Part of a small language model's weights.
Size: 9 layers, 11 heads of 64, MLP 2816 squared ReLU, vocabulary 16384.
Architecture: RMSNorm before each block, rotary positions, no biases in attention or MLP, embeddings untied during training, normalized queries and keys, some layers without attention, local attention windows, shifted keys, normalized values, hashed n-gram embeddings, an embedding shortcut, learned residual scales, skips across layers, capped logits.
Training: 1407M tokens, 11186 steps.
Each number is 128 + 24 x the weight over its row's rms, rounded and kept within 0 to 255. Layers, rows and columns count from 0. The size above them is the row's rms in percent of the matrix's.

# layer 4 MLP up, 2816x704, rms 0.291, rows 2559-2597, columns 440-527
size [ 90 101  93 107 105  95  92  81  96 106  98 105  95 105 101 110 102 108  98 105 103  97  92  88 114 103  97  94  99  92 106 101 100 100  94 112  95  91  91]
[[102 178 127 141 119 134 142 126 126 102 118 102 162 161 135 115 116 169 149 168  83 128 139  80 113 137 111 188  58 130  97 150  92 111 116 114  93 116  51 165 140 135  86 121 120  97 122 111 134  88  68 165 169 137 137 154 138 130 136 104 169 143 128 104 146 163  90 160  84 121 124  96 127 125  73 135 111 157  76 114 105 120 115 164 120 111 124 114]
 [152  93 144 125 132 128 128 102 100 113 118 124 123 131 136  98  97 117 158 107 105 129 112 121 172 153 111 139  65 122 144 159 111 128 131 160  83 121  87 131 111 127 131 133 148 115 124 158 146 138 112 142 114  96 101 114 114 142 160 142 108 153 151 169 151 172 124 128 128 116 137 106 152 107 112  67 112 123 119 161 137  87 184 157 133 131 177 122]
 [143 185 163 127 109  85 169 126 119 124  92 133 147 152 128  85 138 151 129 150 138 131 113 112 111 167 102 109 162 160  90 142 108 138 133 142 141 102 120 111 130 157 131 127 131 126 150 135 127 148 114 127 120 128 146 103 153 180 153 135 163 117 119 139 116 127 150 120 130 173 118 149  89 116 127 145 140 120 122  88 111 151 138 153 160 139 106 104]
 [146 171 123  75  99 128 144 110 102 156  69 152 136 138  95 115  69 143 158 128 147 111 153 160 162 106 155 128 161 116 123 108 102 126 109 148  98 134 144 128  65 118 137 140 100 172 124 159 125 152 149 148 141  90 120 138 107 150 100 157 114 140 113 119 132 104 142 121 117 158 113 135 131 115 132 173 125  91 140 125 133 108 115  83 120 153 168 105]
 [131 202 167 116 140 167  96 153  86 109 143 146  71 147 105 176 136 123 159 113  78 118 132 133  62 111 133 145 105 133  93 108 144 120 166  88 114 115  81 117 158  98 126 159 155 128  88 116 139 132 136 126 141 185 118 146 110 105 104 140 123 128 112 103  81 131 121 125 150 166 185  98 124 155 116 143 104 147 126 119 114  72 115 112 131 128  91 142]
 [130  82 153 112  98 148 126 126 128  99 122 137 122  90 171 129 155 106 153 118 143 105 120 125  96 144 132 141 104 143 112 142 133 129 161 111 124 147 140 111 139 129 138 150 114 127 139 153 110 156 120  89 138 127 112 102 188 109 145 136 168 156 161  96 117 171  69  98 116 124 147 144 105 115 124 141 172 118  97 130 125 132 175 158 129 104 119 112]
 [136 149 107  91 111 176 159 106 159 112  99 119 156 108 149 119 104 123 116 118 123 140 144 161 160 124 132 114 120 146 144 100 127 116 158 172 123 127 132 145 171 121 101 120  99 145 109 131 131 128 144 119 134  94 144 143 151 104 115 131 143 136 101 103 151  76 104 145 178 137 114 132 119 133 102 150  92 107 141  96  93 147 104 125 145 159 173 154]
 [107  87  74 139 146 133 155 110 126 114 151 166 110 159 111 117 131 146  99 151 146 156 161 118 114 132 135 181 180 133 116 130  93 113 179 174  95  98 123  88  89 111 106 116 110 136  86 153 155 170 140 100 122 136 102 117 160 108 133 121 120  92 113 104 104 116 104 109 115  99 119 149 132 108 150 163 146 103 119 115 124 130 135 135 192 102 125 110]
 [144 134 154 122 122 112  91 132 137 143 136 109 114 104 148  93 125 142 132 118 129 163 109 146 157 119 135 167 131 129 175 127 149 117 146 141  95 138 128 123 154 135 128  98 120 176 135 151 142 122 115 164 146 145 117 105 131 103 100 101 128 175 121 126 123 149 126  98 104 125 106 114 183 176 127 136 111  82 105 148 114 121 131 109 153 142 105 113]
 [122 133 105 144 127 148 112 125 139 125 196 139 140 118 115 143 128 124 151 118 140 127 106 143  93 140 102 114 116 110 108 135 131 114 154 111 150 125 103 144 146 109 108 147 159 142 174 141 116 108 139  69 126 177 166 158 116 138 125 157 115  76 115 175  97 105 132 103 115 139 130 127 104 128 153 124 136 169  84 131 117 170 147 142 118 151 129  99]
 [146 132 122 174  96 152 116 163  79 142 116 149  97 113 144 154 108 133 136 123 161 110 177 150 119 157 152 121 118 157 174 165  88 161 113  98 129 117 123 129 130 137 124 102 134 138 103 124 153 110 123 101 162 111 120 125 160 113 156 153 129 109  84 144 153 107 150 117 124 172  99 147 141 150 145 134 173 121 157 129 111 159 156  82 115 176 147 139]
 [145  86 110 151 107 143 116 102 129 110 153 100 187  98  93 128 133  82 142 158 123 170 161  81 153 100 108 125 169 148 117 148 127 181 138 102 102 128 148 137 105 118 109 131 149  96  84 166 155 131 139 129 148 128 149 144 120 153 118 116 165  87 120 121 122 148 127 136 131 107 153 109 113 107 123  53 142 129 111 153  93 149  99 145 103 133 153 140]
 [107 121 143 126 151 137 126  66 112 114 140 140 136 102  91  86 135 157 147 126 122 103 159 205 132 119 115 164 141 109 122 130  95 126  84 117 140 117 107 128  99  93 140 111 108 151 118 139 144 130 160 101 120 124  97 145  92  93 127 133 123 109 156 112 158 133  70 122  62 177 117  96 100 146 115  82 130  69 153 121 130 104 120 133 139 131 113 111]
 [125 106 109  75 122  87 152 117 144 144 113 105 131 119 109 108 121 134 166 101 133  70 167 140  97 176 155 107  87 160 164 131 134 115 134 157 141 152 150 133 163 106 106 145 123 134 155 113 116 147 184 170 100 118  96 122 118 123 132 114 122 147 135 130 108 115 101  95 130 131 148 113  67 120 173 135 123 104 121 118 168 124  90 112  68 109 118 165]
 [ 71 113 149 138 104 133 141 168 122 130 117 143 158 120 149 114 147 176 127 116 125 116  99 119 156 134 139  94 147 132 124 101 100 125 131 143 129 159 135 136 139 166 104 150 103  96 111 129 114  96 120 106 114 149 118 147 114 131 115 142 136  94 160 106 112 104 102 108 157 126 111 126  75  96 136 148 109 128 114  98 113 148 114 156 168 141  61 133]
 [138 159 114 179 142 118 113 132 135 102 124 143 139 135 193 143 125 148 130 110 136 155 175 115 125 145 125 139  81 114 157 122 135 137 140 137 132 133  76 165 116 136 123 142 134 166 132 118 120 167 139 114 151 145  68 117 123 119 127 108 153 145 112 101 139 133  77 131 104 130 142  96 111 137 102 135 116 109 152 133 145  89 137 129 118 127 117 147]
 [125  92 114 150 132 125 155  98 148 100 131 119 180 129 104 104  92 106 129 167 128 123  91  88 127 152 167  97 139 129 168 106 137 134 118 126 114 130 101 131 147  79 141 130 122 151 132 131  99 196 122 123 152 110 117 159 121 152 123 111 160 127  93 148 101 126 152 137 173 134 101 106 118 123 148 101 123  64 132 119 148 127 157 143 167 129 135 139]
 [ 99 107 144 112 135 121 148 132  99 126 157  93 117 152 165 117 148 112 144 119 100 181 142 132 107 135 124 134 144 159 120  94 145 133  93 140 115 105 138  96  93 117 176 127 119  83 138 127 164 127 152 150  91 140 120 102 108 156 178 127 116 157 125 118 139 152 128 165 160 137 180 114 106  96 101 137 123 128 147 145  99 156 114 129 138 100 155 134]
 [143 107 140 153 144 139 109 108 103  81 129 137 109 120  76 133 147 117 153 137 133 155 116 123 136  98  94 100 130 168 134 131  98 111 113 140 149 105  98 105  90 126 142 136 144 110 123 118 123 129 109 113 139 121 145 105  38 141 179 124 173 153 126 134 134 109 128 170 130  96  96 124 145 146 140 155 129 125 156 129 110 116 145 122  86 153  95 104]
 [ 94 173 175 126 164 155 125 131 116 114 110 165  92 109 169 147 151 128 199 132 126 157 153 119 112 112 103 109 147  92  93 125 142  98 145 153 107 118 148 103 130 113  84 164 138 157 132  95 109 133 149 158  92 102 160 106 115 128 131 158 101 105 136 162 144 143 113 122 159  57 179  93  96 117 136  98  94 120 120 116 114 118 111 135 100 123 142  87]
 [139 119  98 143 108 102 163 128  99 114 148 178 134  96  75 155 127 123 126 119  95 108  99 125 137  85  99 124 151 135 141 152 136 146 187 149 103 160 122 142 124 177 121 142 111 120 115 133 172 130 190  80  85 138 146  93 129 108 149 130 126 129 110 137  80 127 117 167 125 121 149 127 158 101 118 126  85 107 117 111 101 173 108 173 114  79 173 127]
 [125  78  84 155 155  77 144 118 122 135 155 153 143 171 122 137 144 149 124 151 149 115 138 172 123  85 175 173  97 127 103 112 126  78 132 143 126 170 141 155  99 131 136 176 162 121 153 133 104 129 142 132 132 143 116 137 135 124 141 141 158 118 135 135 116 145 132 125 134 147  93 117 133 127 155 143 166 142 108 135 100 109 182  90 123 112 163 162]
 [163 118  86 113  95 118 121 172 117 118 133 143 107 145 146 113 136 154  86 176 159 164 112 162  63 113 133 126 182 119 148  95 145  81 109  71  91 151  87 143 151 127  60 144  94 152  89 111  91  97 136 116 142 138 164  96 118 115 166 172  96 119 128 116  99 128 153 154 150 166 149  94 114 145 107 111  88 127  99 118 106  97 131 123  65 130 170 145]
 [122 164 131 100 108 141 126 126 110 110 119 126 111 132 141 138 148 170 133 122 168 119  99 131 139 126 123 134 125 131 139 102 122 114 148 130 106 138 104 115 128 113 114 181 118 115 142 150 124 161 135 131 124 142 115 137 167 100 152 150 121 140 140 161 135 129 123 160 142 125 185 114 120  52 132 133 156  48 139 153 144 182 137 116 120 113 112  70]
 [129 132 159 121  86 115 184 131 126 147 166  97 146 116 110 112 141 138 175  91  79  70 179 158  89 114 150 172  98 111 102 143 115 130 146 132 151 107 131 128 136 130 100 141 159 128 153 167 104 117 141 132 155 162 106 123 178 147 105 131 121 152  81 164 131 147 115  91 113 112  89 111 125 125 135 117 108 143 124 129  90 150 169 133 107 147 120 147]
 [118 142 188 156 151 158 102  87 169 164 135 137  87 143 133 120  88 137 103  96 161 198 137 160 159 106 118 130 105 130 112 149 139 107 121 117 131  70 136 150 116 183 113 156 130 108 127 151 126 117 139 105 107 119  95 137  83 116 134 131 114  98  90 134  88 116 157 157 115 128 118  97 122  99 136 137 121 146 141 123 138 135 127 121 156  85  98 135]
 [132 145 131  94  94 117  82 139 168 128 108 115 111 143 187 108 153 143 109 138 165  97 125 134 171 151 107 126 151 117 133 136 134 158 104 128 102 151  78 127 120 169 124 144  84 144 141 128 131 103 174 141 127 110 186 124 132 124 118 149 104  88 166 155 104 153 182 137 120 161  99 124 130  99 101 158 119 104  94 140 123 121 160 105 151 121  99 169]
 [156 110 148  92 113 114  72 146 122 132 162 123 122 140 133 125 125 146 103 134  87 164 111  76 138 137 114 168 140 109 134 181 142 112 109 139 150 113 172  80  93 133 151 147  96 133 149  94 140 113 132 120  92 122 154 126 127 145 161 106  93 117 132 142 127 125  97 133 165 109 120 131 117 166 133 161 178  95 144 150 108 128 142 133 143 163 113 167]
 [172 131  77 132 117 120 164 135 137 172 124 126 108 146 116 134 118 140 136 146 137 157  79 125 121 121 128 132 142 138 158 165 103 134 142 198 114  94 143 109  91  96 110 121 128 110 150 164 141 120 109 122 128 144 137 149 219 109  95 157 113 150 121 125  96 137 125 137 100 127 107 123 179 156  76 120 151 143 124 143 109 101 131  98 152 137 143 125]
 [167 102 170 193 148 155 131 175 118 111 133 157 166 110 145 126 106 152 125  78 140 137 143  77 172 119 139 148 147 108 160 119 139 133 136 133 201 153  90  93 176 143 128 123 132  85 115 106 110 125 139 136 128 130 117 144  80 114  91 158  94  91 103 116 111 131 107 133 121 159 130 118 136  90 137 102 108 136 131 161 109 109 121 132 118 186 110 125]
 [141 149  92 124 133 100 116 146  79 124 160 143 107 158 122 116 145 122 142  64 134 105 160 144 105 160 145 103 142 139 128 167 104 125 163 131 114 140 117 125 118 114 122 152 103  92 104 118 176 132 105 103 141 125 111 112 142 118 117 104 114 141  85  96 118 111  95 135 125 154 106 163 183 148  89 132 108 143 133 162 144 123 154 113 134 157 135 154]
 [154 114 124 138 120 131  80  99  88 103  82 102 150 135 140 135 177 171 143 143 128 119 126 134 108 162 138 111 105 128 115 130 128 140 134 144 104  86 170 153 100 136 133 120 198 108 109 107 135  97 201 149 126 104 161 126 130 163  85 107 129 119 145 146 146  70 108 129 212 130 141 135 120 117 152 106 144 100 113 169 109 103 145 119 133 114 145 134]
 [ 96 133 124 123 131 123  97 176 167 142 123  96 151 118 163 145 124 130 148 124 152 139  87 121  89 138 152  89 117 131 121 116 151 112 125 108  95 133 125 140 119 177 145 129 114 148 136 114 123 117 154 137  97  94 138 122 158 136 150 128 138 145 141 135 154 123  89  90  75 152 111 131 116 139 155 132 113 133 171  88 126 132 146 115 129 127 140 142]
 [158 147 124 141 121 140 146 100  75 121 115 134 131 164 115 120 118  84 125  96 110 113 115 139 138  68 160 136 148 123 112 109  97  91 137 150 122 144 107 164 152 119 105 120 139 139 136 112 166 109 126 102  99  99  86 178 166 122 147 118 176 138 123 119 155 127 136 135 146 161 138 135 134 132 125 128 158 186 136 111 159 183 118 106 124  99 137 167]
 [126 146 169 152 109 125 163 140 140  97 150 102 131 127 133 132 121 109 148 129  99 121 174 151 128 137 165 130 125 152 118 166  83 119 109 138 133  89 148 139 110  95 156  94  96 133  97 128 140 102 139  97 115 129 114 140 141 114 127 119 119 147  98 111 129 125 151 116 118 142 178 132 108 130  95 139 103 115 134 133 125 140 126 128  96 134 135 166]
 [105  83 133 150 112 117 114 127  71 134 115 140 160 139 119 158 122 138 133 156  93 126  86 110 143 116 128 104 116 103  94 117 130 160 133 120 184 158 161 107 144 154 150 132 106 108 131 147 149 131 131 154 134 135 152 146 131 111 148 128  57 128 135  94  94  68 103 112 103 115 131 124 148 100 113 106 152 126  94 156 102 137 118 127 142 156 138 138]
 [143 127 119 135 141 160 149 160 120 137 124 125 160 103 122 117 161 165 139 142  95  60 130 113 154 142 151 121 131 167 130 148 101 144 111 106 122 138 135 139  86 142  78  97 127 191 110 157 105 144 108  85 130 155 137  96 150 115 142 133 143 118 103 111 102 114 116 144 125 118 137 140 117  81 108 149 134 126 158 134 138 102 155 100  96 116  41 143]
 [113  92 131 179 139 133 154 143 145 127 130 103 100 142 105 147 115 122  92 131 116 157 126 122 155  92 102 147 174 116 122 165 149 139  95  75 168 158 141 109 140 127 170 133 147 118 127 121 115 141 115 152 151 158  85 103  80 117 142 111 124 116 173 143 133 127 107 135 135 112 107 161 101 150 164 145 138 139 112 156 113 141 150 146 132 134 103 147]
 [127 154 130 172 101 135 130  84 131 130 129  94 142 146  82 172  88 160 139 156 113 153 104 141 124 142 132 127 142 120 148 154 137 143 136 108 128 128 132 109 103 123 122 126 132 107 125  92  94 177 121 106 123 134 138  72 148 126 137 174 153 131 135 131  97 140 120 147 128  93 126 127  95 175 125 113 104 132 137 178 118  76 143 135 163 195 116  90]]
# layer 4 MLP down (transposed), 2816x704, rms 0.151, rows 2559-2597, columns 440-527
size [ 88 101  97 102 102  92 101 100 100 101  98 103  97 102  94 101 102 106  99 107 102  97 100  93 103 105 102  99 105  99  97 101  95  92 100 107  98  99  92]
[[ 89 135 138 118 126 155 114 107 144 105 127 151  86 150 107  80  99 141 127 143 174 130 118 123 141 140 145 149 132 100 108 129  79 174 177 129 179 103 121 131 144  70 185 149 114 126 190 153 161 115 168 158 129 116 127 112 127  81 102 142 128 113 107 145 160 118 139 128 144 131 123 161  80 114 117 150 151 159 123 147 123 109 166 106 131 144 162 146]
 [105 124 135 124 116 134 140 135 100 152 149 129  91 121 194 121 121 152 140 104 154  94 140 121 163 154 143  83 104 140 148 120 137 149  95 165 123 158 117 162 100  98 131  88 113  98 105 154 144  86 106 103  96 162 153 133 167 132 129 108 123 184 153 159 130 149 130 127 129 120  74 132  82 147 117 104 102 118 121 117 133 136 153 121 134 125 103 129]
 [141 164 120 130 103 130 130 167 166 152 111 149 131 139 135  98 121 139  87 127 142 108 128 129 167 135 121 136 155 117  95 130 101 126 165 103 115 113 130  76 159 120  72 140  95 124 128 121  70 118 144 145 106  88 134 141 138 120 149 109 158 138 162 143 149 113 123 115 135 136 131 157 112  99 109 172 139 120 126 136 140 116 114 131 125 141  51 107]
 [122 138 134  97 102 202  91 146 134 110 110 172 169 124 106 100 114 125 150  96 163 146 135 158 161 157 149 100 147 171 132  89 128 122 142 157 151 101 129 100 145 108 132 126 112 156 109 182 152 111 102 105 113 169 152 136 115 136 118 121 105 172 158 104 130 100 140 110 111 113 157 140 105 172 122 121 118 157 126 115 117 118 110 123 146 135 124 132]
 [150  98 139 129  99 152  65 138 137 119 161 118 119 163 157 155  97 146 121 166 113  73 154 140 158 174 128 144 122 118 131 123 138 156 151 119 144 125  80 146 140 118 120 122 113 141 145 109 157 132 136 108  84 163 112 169 148 140 139 132 115 131 149 111 114 158 157 137 114 125 152 133 148 180  98  69 110 139 137 121 164 206  94 112 126 112 123 113]
 [194 137 118 136  72 127 135 132  97 133 169  93 105 121 109 145  88 176 145 122 123 147 115  99 116 141 112 160 167 113 132 114 115 161 129 142 107 139 166 121 113 145 131  90  95 133 124 139 115 121  93 131 139 116 139 137  91  82 105  99 140 121 123 119  99  78 127 127  88 133 191 139 130 129 162 172 103 127 177 128 124 121 110 179 100 144 153 157]
 [112 133 103 109 130 140 110 131 114 110  67 112 126 101 136 138 166 133 126 170 116 168 164  91 134 112 146 101 117 109 118 123 132 103 125 109 153 115 106 112  67 121 107 137 114 108 144 123 146 138  90 136 125 126 112 147 129 113 132  88  90 162 159 133 103 131 128 134  86 102 135 147  87  88 185 140 157 162 157 155 125 155  83 126  99 132  59  86]
 [122 116 101 104 117 100 142 136 116 140 125 162 103 135  81 115 108 106 131 129 112 138 159 181 111 104  99 115 126 145 116 136 112 129 118  97 113 140 137 128  89 137 161  98 168 116 121  79  76  70 163 124 174 101 136 138  99 132 112  98 130 144 154 154 157 144 116 161 119 154 158 102 131 139 118 131  96 118 107 109 143 133  94 138 120 115  82 151]
 [177 169 149 164 139 145 131 119 149 160  97 118 101 113 177 112 121 158 101 131 161 154 176 100 129 137 113 159 137 173 116 124 126 148 112 121 111 106 112 149  93 152 120 113 151 150  94 168 110 119 107 143 125 150 108 115  65 127 119 146 151 154 155 109 144  89 120 133  96 118 142 111 166 112 168 132 171 169 174 122 137 162 132 116 102 179 189 149]
 [174  99 129 147  95 109 135 102 164 123 158 128 115 145 154 127 132 114  93 186  98 137 185 104 147 133 113  90  93 149  92 104  99 118 157 149 163 140 132 125 177  94 125 120 169 107 119 133 135 117 109 119 134 113 149 120 124 138 156 115 145 110 149 125  73 133  79 129 129 117 156 133 132  82 139 126 100 152 103 140 131 169  92 152  92 141 140 118]
 [135 141 133 140  75 136 132 162 162 111 162 111 148 170 107 158  81  88 123 105 123 151  97 144 152 145 198 144 153 180 125 143 173 126  75 112 130 136 163 150 129 105 121 117 105 156 130 131  92 146  88 141 141 124 128 125 148 119 134 129 112 137 106 133 155 139 126 147  80 202  83 134 123 123 142  98  78 109 113 166 107  83 103 103 162 136 129 116]
 [114 136 130 197 139 104 148 121 121 100 125 142 114 151 160 154 135 109 124  55 138 148 141 114  90 125 140 148 139 187 164 127  89 135 132 126 166  97 146 148 121 107 108 154 103 146 120  90 138 146 138 121 136 128 149 118 167 136 145 149 148 106 133 134  69 115 105 116 119 155 114 129 113 165 135 149 145 141  94  97 108 161 142 133 113 123 144  96]
 [ 98 154 157 152  90 118 131 140 100 110  91 148 115 101  84 138 102 110 152 143 133 135 143 111 144 137 144 141 116 125 161 127 132 132 138 118 146  81 122 118 151  83 108 127 117 145 163 133 135 155 126 100 132 158 114 164 149 121 143 116 118 135  75 141 159 124 144 112 146 121 100 177 120 120 111 108  84 139 115 153 119 127 141 144 120  98 133 140]
 [124 139 103 133 123 155 117  93 171 135 100  78 139 114 112 138 143 137 171 140 131  71  60  90 142 170 101 152 153 152 184 151 143 105  97 163 141 127 146 106 113 132 138 166 102 141 161 160 156 138 137 178 107  82 149 131 161 168 134 101 111 109 154 159 156 120 101  69 137 100 130 103  97 123 141 111 130 130 131 100 120 145 102 145  94  82 140 136]
 [165 144 102 111 172 111 134 125 134 104 124 128 180 107  97 169 145 110 100 158 136 140 169 159 142 120 138  99 136 139 127 149 128 133 163 107 116  88 125 136 135 113 124 158 101 114 159  88 136 157  97 154 128 131 157 116 130 136 136 121 143 130 123 123 125  89  90 115  76 139 148 166 140 117 137 115 104  89 107 155 120 127 130 131 164 145 129  97]
 [145 109 108 129 153  94 135 123 145 146 108  89 114 149 161 141 143  82 121  95 131 165 150 163 158 136 139 115 132 127 115 120 118 128  99 135 113 153 132 131 139 129 122  80 114 127 170 110  86 123 122 171 174 121 106 108 166 169 180 172 147 155 128 138 161 139 128  86 123 113 122 131 119  97 124 118 134 126 152 119 109 135 150 177 135 128 158 121]
 [ 82  98 109 147 148  86 156  80 127  82 120 106 145  86 150 150 137 118 128 166 129 103 138 129 132 164 132 150 157 180 142  87  92 137 153 100 176 103 146 134 115 105 164 109 145  89 105 120 128 128 158 146 135 122 110 171 155 114 168 131 155 139 174 141 140 128 123 158 125 113 100 136 115 180 144 173 137 155 103 162 138 159 134 111 127 116 115 139]
 [118 105  79 125 139 116 144 139 148 135 142 153 159 127 130 177 111 149 169  97 121 128  99 171 166  58 154 118  85 191 131 120 158 114 158 132 139 103 130  99 172 103 175  93 126 116 130 123 141 133  90 136 107 105 149 153 109 155 125 108 131 126 156 100 162  72 119 109 172 133 133 135 138 121 168 107 118 134 131 134 112 111 102 144 145 112 114 124]
 [112 153 142 140 110 105 108 175  67 118 116 128 113 110 115 108 125 114 126 110 136 157 183 105 109 136 136  91 179 149 111 112 118 126 144 124 162 127  96 127 136 174 131 120 147  76 151 193 116 157 119 135 129 114 117  87 138 154 109 126 138 128 141 126 122 163 106 124  94  77 109  86 102 127 108 172 185 163 160 132  62 180  79 158 120 116 154 114]
 [154 139 114 138 119 102 106 113 182 111  98 128 104 129 105 145 119  77  99 111 137 103  50 118 150  98 123  64 172  66  96 148  95 112  96 112  91 104 154 145 117 117 123 116 131 107 113 108 142 134 146 105 117 100 133 104 186 124 103 147 104 192 149 102 133 108 136 132 101 182  94 132 137 107  91 134 109 154 133 168 144 138 134 151 133 110  93 101]
 [148 162 123 150  91 137 119 104 116 132 102 110  84 145 129 157 119 133 121 152  94 135  98 124 110 130 120  79 128 143 141 122 109 133 158 114 144 148 147 122 139 127 167 224 118 116 145 144 147  87  97  87  83 173 118 102 173 142  98 149 127 174 108 130  97 121 114 153 146 143 141 123 140 117 144 173 104 131 132 119 107  91 130 174  93 115 127 100]
 [143 136 143 117 112 135  99 136 123 112 126  70 142 111  94 141 123 142 151  76 136 115 150  95 139 121 121  72 121 136 119 131 113 130 100 139 128 132 145 133 160 156 141 113 112 146 114  97 180 160 105 119 117 123 115 167 114 130 117  91 143 109 125 122 123 122 130 121 103  88 125 117 152  95  87  93 114 117 129 153 146 145 119 147 126  89 164 118]
 [116 106 134 123 135  65 145 137 133 156 144 119 156 122 104 124  85  97 139 135 100 120 102  92 125 118 151 113  96 123 106 101 120 142 143 180 151 107 165 120 133 135 148 139 140 145 133  92 127 136 151 123 154 145 123 140 170 133 116  96 137  99 116 126 204 152 146 102 129 135 109 107 170 148 159 143 152 138 127 131 165 135 122 161 114 129 128 197]
 [118  88 131  94 111 114 125 130  87 149 129 109 121 157 106 113 121 122  82 111 140 124 134 127 130 104 140 113 146 104 166 110 127  97 141 170 112 127 158 132 118 121 157 123 142 141 101 123 100 122 179 149 150 112 171 129 179 162 111 144 113  86 111  83 136 118 125 149  82  90 106 106 110 148 114 128  88 130 140 135 125 142 114 107 154 114 135 159]
 [132 113  98 138 137 130 123 141 136  97 127 133 139 129 175 177 115 139 121  86 147 133 145 137 158 119 134  73 125 142 145 102 106 113 119 144 148 138 129  88 157 134 103 125  86  75 106 137 110 128 106 118 146 123 116 140 178 139 159 137 118 132  80 151 123 168 121 120 141 139 143 173  97 158 122 140 157 156 110 143 175 131 118 154 112 107 105  97]
 [164 150 119 140 129 173 175 112 123  95 167 124 137 129 129 120 128 131 154 123 145 116 127 129 181 134 126 125 126 140 113 128 191 121 151 102 139 176  95 129 191 176 147 146  98 140 151 138 158 167 121 136 169  94 180 155 163 113 122 131 122  90 130 100 128 151 143 131 107 138 106 118  93 184 101  94 147 126 158 142  92 112 121 105 172 131  89 169]
 [118 130 125 101 150 149 138 139 157 127  86  89 116 112 163  88 152 128 157 148 100 118 174 137  99 115 148 169 139 149 122  96 120 129 126 105 105 167 151 117 156 119 118 125 150 133 160  98 107 114 154 118 136 134 107 158 134 123 133 147 134 157 139 170 137 128 153 110  43 135 120 106 162  94 130 131  92 157 102 122 125 145 134 160  66 117 107 130]
 [143 100 112 120 160 127 118 119 135  79 127 134 152 127 136  82 116 123 140 171 112 133 139  94 183 119 152 126 113 142 118 119 131 132  99 115 167 161 144  98 131 147 161 103 137 141 127 155 116 142 114  97  94 109 123 129 115 152 150 157 143 115 122  92 140 107 121 112 139  72 109 118 100 147 153 145 128 157 103  88 119 130 118 112 128 125 142 187]
 [134 153 144 111 141 114 157 114 162 133 139  99 158 131  89 102 147 128 127 123  59 128  70 125 166 128 113 134 121 116 104 170 137 119 125 191 111 178 105 136 152  87 146 136 118 114 101 171  98 118 118 144 134 146  75 157 172 156  90 111 126 121 125 148 140 164 128 119 100 145 122 161 142 135 126 120 102 150 141 137 152 151 127 124 154 129 153 143]
 [123 106 136 115 146 122 148  98  99 157  80 156 131 118 120 160 151 108 117 120 189 125 177 148 111 137 117 140 121 158 134 119 127  91 143 131 188  89 131 101 119 139 142 130 139 121 130  84 119 159 119 138 123 128 121 130  95 106 102 113 106 115 104 182 117 130 163  73 117 166 142 136 125 152 129 158 144  99 154 158 143 125 117 114 141 137  92 110]
 [156 156 146 159 132 143 150 131 135  98 135 177 110 113 103 141  90 145 131 136 160 127 138 125 149 151 116 155 130 174 141 125 135 117  92  64 137  97 146  95 130 150  92 104 146 139 115 142  83 136 109  99 103 117 129 121 131 119 131 164 100 152 165 117 117 139 147 134 131 134  90 164 126 163 127 147  86 144 135 144 142  98  89 124 140 158  90 131]
 [119 136 135 124 177 172 163 103 118 137 138 142 112 145 178 127 128 124 132 164  97 167 147 120 125 108 101 119 149 127 127 115 120 109 129 117 149  91 120 123 123 179  54 133  88 160 125 124 143  77  99 125 154  97 166 132 107  81 137  91 144 141 165  85 130 165  93  96 122 121 138 121 134 145  95 143 102 152 115 158 109 122 124 156 133 128 144 161]
 [155 106 134 154 145  63 127 156 176 129 141 157 112 174 118  97 101 138 156 162 144 163 137  86 155 115 156 123 141 138 135 148 104  87 135 119 145 143 138 162  82 156  67 174 120 133 143 162  95 155 122 121 166 135 101  95 104 137 148  96 123 119 134  84 110 113 113 151 150 140 108  92 140 128 151 134 144 135 149 125 139 146 115 137 157 116  98 178]
 [132 136 122 131 107 119 121 134  90 161 116  97 134 100 149 142 158  97 147 135 114 144 142 107 147  91 124 138 110 125 143 127 102 128 105  89 145 160 110 146 156  97 148 165 100 129 148 115 144 129  99 107 101  86 130  91 123 137 100 168 148 138 115 179 158 125 123 159  95 135 100  95  98 114 125 143 131 174 141 132 104 106 112 131 144 108 132 138]
 [177 110 165 131  84 125 127 162 113 171  94 106 108 143 155 159  97 178 139 149  99 141 111 180 138 109 102 119 131  95 137 162  97 157 149 119 137 122 163 134 105 136 183 115 104 138 136  93 113 118 118 159 110 112 106 139 109 158 117 135 122 159 133 145 145 112 121 110  99 155  94  97 122 114 119 124 160  92 131  87 131 134 160 119  91 122  74 154]
 [149 102 120 119 129 114 164  99 101 137 123 156  98 165 139  92 101 162  96 143 138 157 121 152  91 117 119  97  81 150 140 115 123 147 132 116 123 109 166 167 123  80 131 108  79 118 119 100 128 120  96  99 116 114 128 177 123 138  90 124 102 121 115 145 102 108 163  94 137  66 142  90 137 164  88 104 136 130 118 146 142 159 132 135 168 166 165 193]
 [151 129 107 124 100  95 102 165 171 115 126 138 123 120 135 115 153 129 145 150 147 127  98 131  68 183 143  64 132 136 141 113 131 125 158 118 112 161 126 150 110  75 129 105 149 136 114 105 114  95 183 136 140 182 156 107 124 109 153 122 146 120 162 131 145 147 145 116  82 119 129 166 115 209  99 141 160 133 121 165 130 108 113 163 154 120 118 131]
 [141 133 126 121 170 117  98 130  96 116 118  96 152 138 125 137 141 114 109  90 130 168 127 133 112 104 124 109 143 183 143 142 129 107 132 122 154 133  96 174 129  90 145 138 157 132 159 109 113 159 135  62 108 141  93  92 128 118 148 129 137 120 100 111 131 115 126  95 120 121 135 126 147 177 126 171 105 158 121 130  99  71 130 111 118 168 126  76]
 [ 96 114 164 130 100 124 119 127 114 121 117 130 147  97 150 109 132 107 118 125 110 154 112  59 113 147 105  97  93 174 151 180 129  94 151 157 191 158 145 140 174 149 137 134 126 146 181 104 122 100 132 183 104 125 120 100 101 114 159 104 103 110 116 156 141 136 152 148  98 117 113 135 128 110 157 116 133  90  77 109 109 152 125  94 120 115  90 116]]